config = dict(
    n_head=3,
    activation='squared_relu',
    norm_place='pre',
    positions='rope',
    extras=['local attention windows', 'shifted keys', 'gated attention', 'exclusive self-attention', 'capped logits'],
    optimizer='adamw',
    grad_clip=2.0,
    warmup_steps=369,
    decay_fraction=0.794,
    decay_shape='sqrt',
    batch_tokens=16384,
    doc_mask=True,
    train_tokens=98320000,
    dataset='wikipedia_en',
)
Each number is 500 + 25 x the weight over its row's rms, rounded and kept within 0 to 999. Layers, rows and columns count from 0. Numbers have three digits each. The size before them is the row's rms in percent of the matrix's.

# layer 3 MLP up, 384x96, rms 0.0993, rows 339-383, columns 48-95
099:524488467526513478496508517553534507548527504516525516497492509510511536474529496517530452509526483506528486457520458521482469532492522491529495
108:494490451488508516521479500493512542510465462487510492486505539469477515471535481512535451500516496493517463509463511480487516495519489502477532
090:540489476469542484475518511484520460539530477491500494529478493504478449502508517510546455500499504508528503520480440501483494502545490470432513
095:499500500489494469482542466467439492534508522509522536495460475498506496509498463481504488470494490538496479503455541520531443516505467495521497
096:554513505459483452560483482488520508463533505518500536517453507512521516497511494434499487477538473479466518500484489463490487484504475499490484
096:526491468538508478514488468474507519503509485514512507480482467508482527526496532494466476529512517501555472527487536495505484487509516487510483
105:549517481480470431487531513512493526504519504511506525512483547482468505489500504461547494485556461495514498468462536506465473501500492493482509
105:520504521469437500525478520469531553485512489481525524510464518426504512491512505480485471505542481517529475496492503465485499548477500462539507
099:536473511489491545539467519470501490508514481514479497478507513538465477507480507510558497468505490506493482514518464486454487503506481487471488
118:487500523476493459501506493507442530476491496511538509527481536525464533483481502472541462493522470500499489531467539484479498524481562477489483
097:503522520448506508514435518480522487503511483520554524496483471480545487511512490525538483487469541495497486514478491460478508516518501460485523
082:469495445495502470510460480483479511480507446534510517500455511485518512485514520475494458483503480487519509538489459487481510505472491497485513
100:551533524477486480490488503469497539484547479524524524528487511511499457536517522505490523459535475489499504468478502503452502516510518523499541
097:480473510499492478490484482506482498471495450512484505568475481504517474509516525482526500489512511516501449511517504487493535527557513506526451
098:492484452542508496534505521534505519528472447457497508532445481483518497530514512481517468504524460526494513517513522549512502487507513494537497
093:480500471487521499483482487458505519487498506509507515541539508528532490524479487485521515449528480530474447447518470535512478484540533501517529
086:487490510517532490512522509483495519498509501461522545493491474525495488487490512495490534481503492532565467470513500497481533521514543467475529
103:487484459526473514504454529448475489533489504483517511538481489543481473504518498456453470453531526523501474531483509506479498461473481460500540
091:498561498530507464510499533521496483478439490510521527508484546522500498462535506496531472491483480487495483437515467512501507496497458529519495
096:451536478491481539526470510512507483478449470510527499513486563495500476541509436498475498495510529469495489476553535508493496496491506494525487
060:464534517520506478464513514524501478466467471516513520500506526498506486499502483541496498486513484522511453462457466529461503506480477457536464
097:507511487521539487503495439492507487570478502487511520527505501516543473496494506507484475529560492489492496531458463517520479481512483457483501
090:456519503527551451482476479517493541493508487492505499485489511567471548472513508490517491487499490535495451484503481489517495502479457497425483
104:505485482532501501471538485477477513523506503485490522536469496544511487494512529478562432510538529492527496529483503513495504487492484478446514
095:497490491470500478490505489503471464492466483460514511505484502528522502518505507460479490518528527564475474537503530501549526523459499491474481
092:523516445529497474520473503498513507513509504454529521486499482465472506516541489482501513538525516487489464509449522474510474484449472482475496
100:476533487493494542527529476529499526501486500498488529493500525517493432522466540519501473466527535526484494471500531471530511542489537504486511
100:504524520544528498475555485510503500525487494533533520494465523446517488530479486466508479492536474496524492495498470514462492472521526527505520
104:527485455502501491498491469486543482509488508458519548508467492512545476483508463538514490502504520553501496477500491478525471501468527497523514
110:491512489495515505543496470521532510537480457466566492519498484508513489551521477514484510533518538562506488448467462490474516484492461476543525
040:514529513460514528540490507468457492508493475492547554546496535494473449512554482456481465507540518514534498504502488474494493507498509478488498
090:513520463495520564576467449545515518522500490488505507493493512496516486556507511485502492507528494502511504498529454520482514533542479444475538
133:515484497494538544474483487464523459535479461518540491485513511477537467503505484539512489481495499516522467476480502438473506482492533474505496
100:509522529485499494518468519465495480504441486490489517503473488518487487488504462471533503483484455470488477457547459487469501491503478499460511
108:523526519520536504471490528469489440519486520526494505544518511549507518482462486506507469503513517517514495483523491439472535570478490480504524
105:543516507490486499508476512525459486499475490522512489455474532497466504486529486489570526521542485475499509494494507505495517514480537515450487
108:510502485506496526495523490524494450506512441518553546522484501479493495536487531466479499515520506477468481550469527452512534459481497470487569
111:510474472499487508519536466474506527517505462507537543530487557499514495521480491523512456513503473514497475497507512507494444550529545474465525
098:531537504518510511483571474532456489507524476529539573509463516521507504495469522510519509471500514511507516506487508490493499450500498477475494
088:486518533462561501509550518485472516500507486543546526537493516469501472485501515508490433520482474493532456493512521496486506497477521428526517
081:499517478484488481511473536507482513490510505472501512518479539487534504501519482496544475470528500578495509491495502482455512486495532498519488
100:527535467533503519524480504508480501517508479473529519474469492479518479539481457511512515463507481478496501477509483474486516460463460517493501
114:547515517530502474539510505528472536503472506483497512480438561480514472538519480504495489541525451496527499460505492533521518476482460491481522
106:482539483459496515475502467538473482535488497499485518477504500452507518482467502488522512518512481540480499509478506502493462523487519432472509
099:493508468521491507494522498479461514506491517516509498508513517529506491544522514440455501469526482505497497484471494477469471482479468468572526
# layer 3 MLP down (transposed), 384x96, rms 0.0873, rows 339-383, columns 48-95
105:531504536483438519542536520472491474485498525536519459459563501538506450535504507509491517475492508463486491501468538518513511493471520483506517
112:468509531479488501492466489473465526499524522548498475473497524488549523534510473484507509508482506480502509539550494505505519498494463500525513
092:482521472516516482523498494458475574451533447521487485462537515468513513512523473483527494468511474525518495488509503446502477483497505498505484
096:498536497498497544504501514554507494509460526490490487478472477516497487526502529533460525459519537482471513504518471477495480514509468553523516
101:449460486512474506476471483528519479451478508467481503490491507500498492516528431523491552516504506499469504502516509466513557507506499489557497
095:480462521517489522495481486497525479514482538483495463508499468487513519529484487501504478496449498524465507500510460504538481470470519522523457
106:488485563515484509523519467502457509496469499487438529484494511496445512491509512457501503494479519493507462513519496437492525524492503501519460
096:508507515506462445484525515496474498481502499549485461491530528501515477500538525460521507484457544473545506488494510511499504496499469564511501
099:465490445507473489528507460505516525508526501484514524450501485492530523544501465534505578500521508468510522477542497483483520482512495487491512
123:503530470495507494501532530504496504532435517466489477442522497499466498502493495524489536477535509516466497492480510508529524482517497509482513
094:509479535532544528494516545483510502544478490491493472520512485477505491506488498510514527517513449506485515510486526518495461500511472515506485
085:502428510500480520472472480503505511473520465495506456509534514489517467512466483479498508528476501525531500544509525541513464499528529522535490
103:490436484536463516504524475511512520510510522508478484490478524539523444508542506508497470509533526529489471511480517474469518492509471465548532
098:494487469488512570560489500521538466499465497469511507501490499486481554530474499516478507501496533504460544471491525500491511487510478461462517
097:524525539491523505504478490499505492551495484442492491497516535463512540508461479493524492508470456466471518497494501530478513559524517477493537
100:480479497521539465547506501497490530467472496492458495478502496465514547482470494519503459522516454510525518505533501552489531476517495485555493
087:496521515526484470475475511510521523460475534512487461477473460459507484487535531514517560506479479513516431489513517568520478528515503491511488
105:513504503455540484494513519470501511521483512515502473483463492505477499520439517525484507503496534486491487521472512508471540523467518524510497
093:481485524512504482467476492508539498471491523506486478513501513473520504488517488514499568575445469526493471528515518526504524499465464491500477
094:504508521475509490550505491454490496549495464460507491470501478519478520510486509515514528507540497593513516533491485517526495532496504506508472
052:510510523525495495516509498498494499468495499486477472513489467519452560532447489486438480498528498534514480495481530468526512524538484515523486
094:516484484542503511497492481466532533452469489444523448543462491487501519497515460492517513510499476485497507522509518466521498453474501502519489
096:529496492525523490513542465506539452489521542478461460482506491483518516506520508488478524521507537513502500485509511529467497486422470468521486
102:482487530485506499460475505462512493491476501508488497502497451492462528519501474488563517478569500511461505473541493495496480553523487506553456
095:536468509521472521474500462494521519495506447533473514488484521501475482477515560459497511485453469534457542521538474477515456492476501489521521
093:519451512481475480476506508502527501480479547531495445503495494494490516524459506475509503452427491517529456495528478492535515495532517490500490
104:502500498519462484463472517522452502486511549496517482528551466544499488501501459463477506493500489489526522487449476489502479519518467505493475
103:507489475499510492480508443535473529525498505486464546511504505526584482492536544515497494494504525475527492534508516516486488493505511471471514
103:485482486458483529502502482503579542506503512478469510535508499511495516506459503481505522496455507482534488500543507496502533519442498497466526
109:502490507499485473501459523473493490486457532533469506472468440482475511508466526505496449509536497486483526524500480479517542489535497503511482
023:504513505501501488515481542465520513460517454473498493516537491523481516480477532517505485507508498505487554554525491477501479502466535526472486
101:527524561509472528467525506493459524491544497509470454494472519543487509504489567528513536465503469511539496483493478507508479478483528524500478
127:483491524519512436559518537503521515503497472488521523514508486493477504499528513475487457508486512479504504453479533562503528544459473533521504
098:469545475531478526537494537528483534489529501474488426532525513478525518504517508484518550510501477531533494505505512514513499514503516487414467
105:547492548474505486471477514480496536511510537500500497484511470542475531528516492515475523496505527453505536523512530524499520525467490520510484
103:480502512504527511506537475533506540487482497465478494503504477504492510530484503488480483497475521494525534515502490504464489547491525494532554
107:512482486486500481521444515486505544486496501495460477513511507474505510488470495453520494471461487508545494466514495514502543534501495474489508
110:455459548503492477439529467510501518488505488504520500474559494503484515494481483548499501516497478460467492498479529495492521514500534474549498
102:511492491494465516492495463516546481533459508476475475466503513506518511489460436522500507508455552475474519472512500494492524462481449497554543
088:509504515525482507518507503506544514554470494451453515447503487511529494540530507486512511451506499496478528493486479512463523543513516485512562
083:494480516549499483509518502491519514446479532503502467557475522503506503488501509522507501514477499475525503476477508552503472473461524525513529
103:498523493494519521469503431518485488498493493480471455503469512491533515501469493520489518527477459484541548513485545523497473494492522530501502
108:495454505512484491499515479482490476504517473501526500476533498470514512489515474501524482490449516520503465496513533505508543447522553520510487
111:492505497544507476503473506508492503439509508512537475505463416514496427515448486516491492470497483476488482555469526495515498499510467521512489
101:530489510477497448478512524496456466541531514503469444511521483471492474501492484541470484499457496497517501521552506491532501530496515456527494